Weights of a small transformer language model: width 160, no biases in attention or MLP.
Each number is 128 + 32 x the weight over its row's rms, rounded and kept within 0 to 255. Layers, rows and columns count from 0. Numbers have three digits each. The size before them is the row's rms in percent of the matrix's.

# down: layer 12 MLP down (transposed), 512x160, rms 0.0793, rows 361-380, columns 0-159
# up: layer 12 MLP up, 512x160, rms 0.0849, rows 362-381, columns 0-159
down361 087:118086158111114182172092125108173106133148199172116116130117068128072112133154154137103100141078078129159094121102187097135099053065134198125076157127109117155192105186095119075151094080164094117112125134157148101194075144108158193140140129140113112125121109154100119115136091100126125081148097101111131125162072162123054129119125108130072118162122137153141180123119090066121063142116159143113100141137165159177114159119151131097109159165149072159110070126192138115078142130123130
up362 097:173103142133088140096117113142142115176143117142165179153146113099134167171099111176129028134111172123121114117108168146145128117115129110096094142119120068094156149199110110117154127148049164186117139140183163106144127136115130134169096108112071164044098140077098167096092087174137157171112097122143116141192089116124168115098096113129123157102064080130118150154074192146121134200126105081148081114074119093116168135116103135183102110103129162055137137144135175187124157120139122
down362 103:064129111169136147107213114083146148110125090111128161100087093093153165069162096107130123193133116078128114136111162124147156146117094107156158086169122087105126107170139118175134194106090133080107114132132094112103106180162090172131114111160118194157103158079100138123202141118121144120095076130122164142134127102129116108081109178141171132161111072067105099093163163128165173076084117139116113183170110067112105116147173145207185115071136112099188126150147095148140113145165138
up363 103:175104105099122155120095078103100127160111110189096101141113155149102138157149118148170092142156121149083117136144192098136146133154206107134166128151139144147081096138155146122062102154146103143133114115144105090113117108124118128173149061125138148094125177067160102126123143149107125151094114131133113127126178135133118083087071186157170150076045058128083132162139153125148120177124111123113158077093124081173101083076078177134111170213178123139112173090212116170145108119184129
down363 099:169109058145186114098115189118132099094127102148126122151084131060065134192168144101148093142111120164079137116149146121118075139108094154082115137146142119119125124146063125112130143159059098162129174127088073161153175102142122162127099132099118106133146103177080208135080119116062130091141152109148166147127183105089115085149134136132147065129136068119201130131145125129149116159150075154117093146172169103116128116169074075125167154130159156114183124174173182114116131175077156
up364 091:170178116119110165127083139106064163193187153153112204155130071160161130164117117087159099121134132154110096163088129117105132111102116093127138141142146185169126096107126159079137098141105103152105169138150127161151134210118143159127051088102096137082082154162058167173147078133086118151164149164154123100145134124128116071059096112132120100101117086101102120076180140154080112137140058166147144115110117148108118182114219158108113111105131199160115128109139115110166094121127116
down364 089:108125130151095148126178130108179094130122115105110099101129090106149107088135099148119130054121153101041122165178165154109146136118109122156084153105081069103052114074137136068133130100091140141141070085131152133126068113148126105159205109109099144078160116162171092072148076119182137111125088117152185098127137119135127176159152146102103167168108163127140200188088109128141174176175198130176107104065077143113143117090155171153129123114123092142121185101131119120143133127131164
up365 091:140112089162094208105116073144146110064163101127149112182126132103065050112113099132130114114147051122145109162099131157140134208143153090103161097148130116139082164140125120128080087151146063153159090135142165072092128142113141114198092131095098140059115136078132099146169165140117105149115111127169133128125123146081138110103139097119111145121103102123141184136139062134138133202106070101186160098092200092115088116082113116126119120218138100109164114112097137135101087111120152
down365 094:123122121113149167091154059129144094168112151138113130141198130159160124170123171135127129116091134122079130141129138141140123163128176094131145089122074145193077099093130101176128123182146146135128184113109123120146122118079121144186128215150127072146084161156161128103174137169106095143146078100045103048148106110081065126139102141128129149139143135088083104142124151187143100143130116181131121152115130127121161116058184078154110178125149159205091134128199061087153112135154139
up366 096:121124159123135162096120140070116121155141118105100132081152162142126142113181155149132083029105148138047120138120148121065150073137171084077075150094091084087114106113122097114132085121036101169132102081102132082130148183156117179163117147100103115138167110093096124071170088138107136144116179167083157072147132106144146112126142102112119080098075125104108166158122107084106145146125103163158106116083119095041102129127120089148181149108100074075120103069152142150123137109103129
down366 093:152170129169159129081119130149158147088177115171100130119140095104108169102123176117128130075086081058115148076126105123156079133047102160198143142165133051113117091100099103145170099186175151127142100080127117169120087141139157099208118169182154099134156115158150110098136182163149204145130106100129124093115157143158124162175088127112104090132153175138140080099191100145119106106106110112068103118103173111107140119128072175124184064100107112158129140079144159144109135125120140
up367 106:136145146102157187164147073122178072130155096081132173126120153129164112137164133137174121112176108145093150130082132109142116148076120142145193150120154145078074138061077165111165124094188098135124124152087113115123077114078142126174080055127163159128183171097137093112157202129105160155131085147092149091138172073128132101136104136152140146134161057119156173114132106123132125194125161151107125156123171071172092125086119065134155120137076171080107149138161102180104168137091119
down367 101:050106113148128120087126170207073119109085128096086120168132120161136113155165117108123160155164131126081128065152110131164173106094100149133131120124129165149189195131122129044102119080083130114125135132112116151124113057208134122118136137115096167140105166115071188164166090117073145143161142118162162134108135141178136081095142106126169124162121158149168112188169074085111119129157123114129096114143156168156118132118084081118119055120124186125173139122035098122112148088118160
up368 099:157096119145174199098114045123096138164117125130133166100129163078043114157120128139084067106185128148126084185147154102123166089101112120076110108122157091145121123150102137094116158114129142137199139139079139116082093144086121104098076162111077115083126104156131086126122108096134115162129103108127136101176139080092125138086118115071053171047114110182162183121096169103141159198133102128214123151138129124112179145085128077125078105137092114095117150138140163144120114106135123
down368 104:128153081136162156053171177138143148187126085137100138127137128133128141131162120155130104156156136112128161107152109103102069110059144143103121122090174199106116136144127149118193093105086170165176050071137072153144155123131118135090125153162178168155098099080146176144162126077073053097153116131097152150034116112077112147159126109168140125126133173124089189085166134102094117145156176125161152121167132147175145149132154135128144111074169076091095137115155131171156094143094127
up369 093:131151136120132132062128153126118134131129102090136180155072087111141136097137120103087038149118168166099145182146150127055160109133146166096133104042116179124055085095110116091110153133111187119138179121125161160134102162143064098115139099169129196110082106136136115090154091113084125143118140149092127096093130141149104138083059104094070118130131162126041123128146131187122148144149074147141136141165125115150117141100143065091140138193069098127119183103135163084139149069135116
down369 081:139144131122107122140096110130169157196152100135139142085106116150093124110084124138126106108160138108149092146158112103111030109163172132141163136116151065145181138104063050091124109139070126055143159132149161139175152110167174145093144137145139186119123130148089139110131098108182138000105068111157071191120085142097118117182124159112195170153129113152114140135133098044172117142131135113148127133168148099134139103143118144102159160115136138099176072113150125129107131143161174
up370 083:099115105118168127116137022093126104164181107212146192141096096096074076113132086088111152134118106151119124150109178133080196135142111137145117111161082102127157132109170181139132124091143105105151118113139117121099119161159124163190142120117102129101088105087107155115106112134120170177103103121144129114173138177145103162059061147113102176124153059113081187150127153135090153158070118098125160167129102139131083081101119149080133090111127121073100137061177153173138185109127135
down370 088:151136074116086104145076148186137145126136136135088122124124147166121165115136119118103142203103165079117100143141129162100116102137095080124143146069139160117093165116120095100183100102121106084176211108124120096146132082098145065137150163084160112163167124142189104108087128083135150126122077092133098190088061084106156095122076166193099161172150146151110132109101169178129147108151139082115072124194129116120078116150139085127178142152095147156162154139067177108143136107073175
up371 102:133142064132167171112155105134134117092109153098148153160142170086074132123176128161111100141109100103116131223167132090097104100105099102132132132167087088087142099106144168111148112092151139183095150108152146043076162123112076128197139111118052107140050129090094085075110124135146093189078154176163122083145145131131130137151097120100103166101074136142130168135106123119147138127156134102139073097098129134108149117029168109103072127099149181117136134139111078132123149133190099
down371 102:139140138156083183166144088175176128095139154148090157158075141219115119129150068165211112145105090149155073124133102165193169116147128157144121101132137123115139148137124101162157161108095107181152120132061131160117102183191115126147085101161157145127138149120080151137152110118164125137144132125159098189079131165107110155162170107138145105106128091140119062119144093070137070117066039182132206106096117101120096121076139120129083105120117123124151157141124098126166168086160137
up372 095:158116092080155148090112057133153104128160119108085131101111107104125032078092173072126098144091112110139118123123177096057152110160156112135126100138163187111080107129132119136171080171147138162118196132138135149142028092073109134161064089203146139171079172120122121104179148098153139148159127115183112150149152112104123108081109104090103173160129098107122129105139131122130156124170176121170085104144166126107083138116140118127147163176130106093095165182111057125137150093115099
down372 096:048077145095179131115136103112148111169107150162135092174120161140168201155158183236136138105184105151191133109138153119160132101172121107109155121143118075097191105150148146128150160115136109152101136197140100116175110123115118136175117085102133109120111137111179107055162110160057138196090151102112084108098081106139124140102130098138135155161188140154110087101118083144165160128108162092114102126105122094126131117085105088093069139143098113130149100099175099113150100087060130
up373 086:144159140073157147160158092097119130131097110174156214105091072146123124162130147088121112147108099134141062140114191109103124179122155096101143140086168172132191082149142114061166119127201106100188133136172171141126145142152125116156148113078083134111139121089096116177101116144130084108168151139158099133113115160112067178150103179173113131076104121185119165119094157150091158103141120171196114158128126142161094126134153157091115227151145055152153162140172104149148156118142105
down373 087:076110141115104113183168157092149116135110185078120162087161108074160135161083174146168095127132136034121179199110069130189131115149120160090105158131155150110117111073118110183085151091134124107172168141143129105105117075145121162128182140134128135090146155129152098101175164159155169161142138165169117089119099144102135134084113152090086133149107177150117154131067124149105129195157086105104184123116171091111141190187182134135109131103113192160122167135168170099154128181125122
up374 090:110162079070142137186166105140157143071099079206153186109090171161154131147133102103096104181105141145151058141130172129098090146119117144108121157096156110134123124093129146110137102132156133157133085148226118105114093185162119169130134121151131051138139202078168128098077161147115094127136112133162154128171116155080112094099147153091135113191099073066106113159116131155152162126107118165141085121167077102113119116148139117103127177179117112123109195121103107220118150123147126
down374 091:169154157153099101128126188107131065136107141054168122107193112135120148123114090162144125128121155138105195169100201030201120127092149097121094114128088129147125133113111136162145100164108147145103133118037181067076165086108171089144120115182086162111109088104096116162166111105076098159148144125174117103143127117136115096138096144136145151058119210163164135080114138153156124141169152055140135102139143129071153163088118126134127100094115173152106170126114132136117114144136099
up375 099:092134148151086142149099092096120146181126124124081133174130166072137103065107139147093123056131120125131102160177163115139170132133175155108153154115170133095103128095132142097147099167152119126135114128179147116118103102113146127121147084096149070154072137126073096103123127100113099130089072112122160109119141128148097105096062183142124160081114110182159134089128079153157179159122090143149168130071165126204108138087077064058141127104140104085116116146150113212054064161188142
down375 100:193073160205100122101152139121116106113124194188118160089133124137143123098136121091083090133108173129061119181135107081156135097102127177100144124158129086083133117107109098116075116127145080058146113134118104150075152125135166151079181124106172124167070133124054140066158116174129157190108109193108144145174125122115137103165194128102122136168147116105127096144178109139148121188136094092107123122119172165130125196081142162140145200109108121120073146116115150131063111123102144
up376 096:099148105156152079179149142076140141066097112105079156139123158127098114132141144117096093095131159159127106111093141119106213182136116129160069189058110124127148137115100146075119067145099122164129088113111189124147098132151144158189116155152077185091133123140110100155113083139087106138113183157176162112101152115125046107077126091092127080092105103103116168097142124134131133091154135147141076120095125115173101016146145135099078124115143100110141104060181173150144132109132164
down376 089:057120165127142160114083118079108137069170146063180135161198086160092199125143153130137163131098098162183156147127157164157148105155162105077197099181100130140131198142162107168144148119149157159152142104120100144144119158136102070131110131126137120059124106172136134075151120144103064110103116131108038098144142158163167146093101128147137157142075182142121109155167104122151184116137155121116130181102103115212092130132109107139160178139119171118140120209123106119095137153124132
up377 085:086153162179131107125156130149128170140131073139182143123119146097132121178152127191159119126185151132168145181167136113096128094113116124139163203104150097060105040118146144196187146152105150118142133143107166115114108113139123137169088139120133126085082157147121103105179092088156128137097115099104141147089155125120101123095098090193111138128114163135157109106117146200207124139122061173199078127078138116056084125148136114096095106117139111073090111094163127203094147140132093
down377 085:110071138109132157096100143097151144148103102110100110112062161217183177082093096096136116132112107115085135135118091086124118162154172151094178085112114152140100152103167089130105110135110149102147166128124135160160168143131146095125186102147096139149152213123120143136170204176144137145163110136144061129173129137119161131131107121083107132116069130139134183169155124087116120109191105094076134167158058158123163107139133090187150141062109130130091201166191120109167103155165088
up378 097:165121081175202156112115097107165123084165113132123155139088140145128153145145137136113101160200076143127153165127165142152179181118101111177116182133077123123156095096129154146151088097175155102163107156111140116105051167155077142122118108129071112134168089106157122080117172174096113140122119172160151107172155110158113144136076166151150180064079107131058129145194123101120184170122120166135082094105153121062119148049137111139145110166110079093141177161181133098113146133112128
down378 094:075136177123098181132136127107114089143086108124156103138108069102129127070120153082122154101137114100090123119086101127139181146139091098135161114130171108080108131114142145131168139049139097074077095103140123134129102203164084124135126149054156134108145121210164085113050134092107174155099124162163085089047080115116144119135091102160165094142135141071096191083107102150092165126068153116100108138142164132137145121158144136100192166124123113124112121120092203114155139088140086
up379 109:142093145155142117144155090167160080137111120144148180140149132143108116082119097117178087087177119148084086156156154113161120123114089093107127104152145103050183115156100126115117148129091196177114099126117146110088084129139107166149130133180123090106104097122106107123082073115170128174099136152157200155148148138184068150134173158159107155101080166158154137169077125071182146129152101085157078107174124070097115114081220137082140147134071140127152140123157131169132110148202162
down379 111:092118153096093105178125122081106139083080156127134149069115123127186128136198091093173179111107130143108145153128095167159162159144154120126135088156110110148135166128139144149197130139138111151182073140154090133155106162102043105146095135086103138165092106161143108078152120100154101167164142129110090133159133101154197175164144137088148116164105131109122115135188089168093110203178138159106172152138069151184147167091096135082118160077188141162103159112106115078183166077126110
up380 100:177152109109177205095150078097111141089140113116120147075102093157104192114128148126065064123101090147090121158147139066091119078059120124144135128095102115074134132145149172098089094143153174138136166139072128099164145111125091115141099159121098078117065158084118165113153102116118091174183162120151151071122152132144099077145070160095170108105154176131102189105172178125125092155114113129185127140123143110077153103091161144122087112136127123161156171081104091157086161177163118
down380 108:112114176092139098113060153161178082176120169116183139181117149151135096127137153143141152121097141119153160102100115183154164138136157170113083090097126098153093155116114132140097145134143181102101162187161158159126074178103122162181198116098087135123136113128169182104128142197165118058081108117132102156170103199068126122113139099127109133205124066101104111089121134082178142116128157170128119187121137111106058157151110077108165127098147100130171151180161154095106113164113130
up381 112:168139153160144186107104107106113125170139137103164212127129145144133128153111107146088125128139108111094115168117129100128100095098116157145136113134146120075129097140155080111032117112041165122125161122138086083106085127050127131211117129131046128097111143147141107161166085109138093203116116136157152097140135105117068114112139111056158126157105076131109194099156172106151093188077131099173140092101144105096174116124151118114090114111156159073167161142124197134129134181161151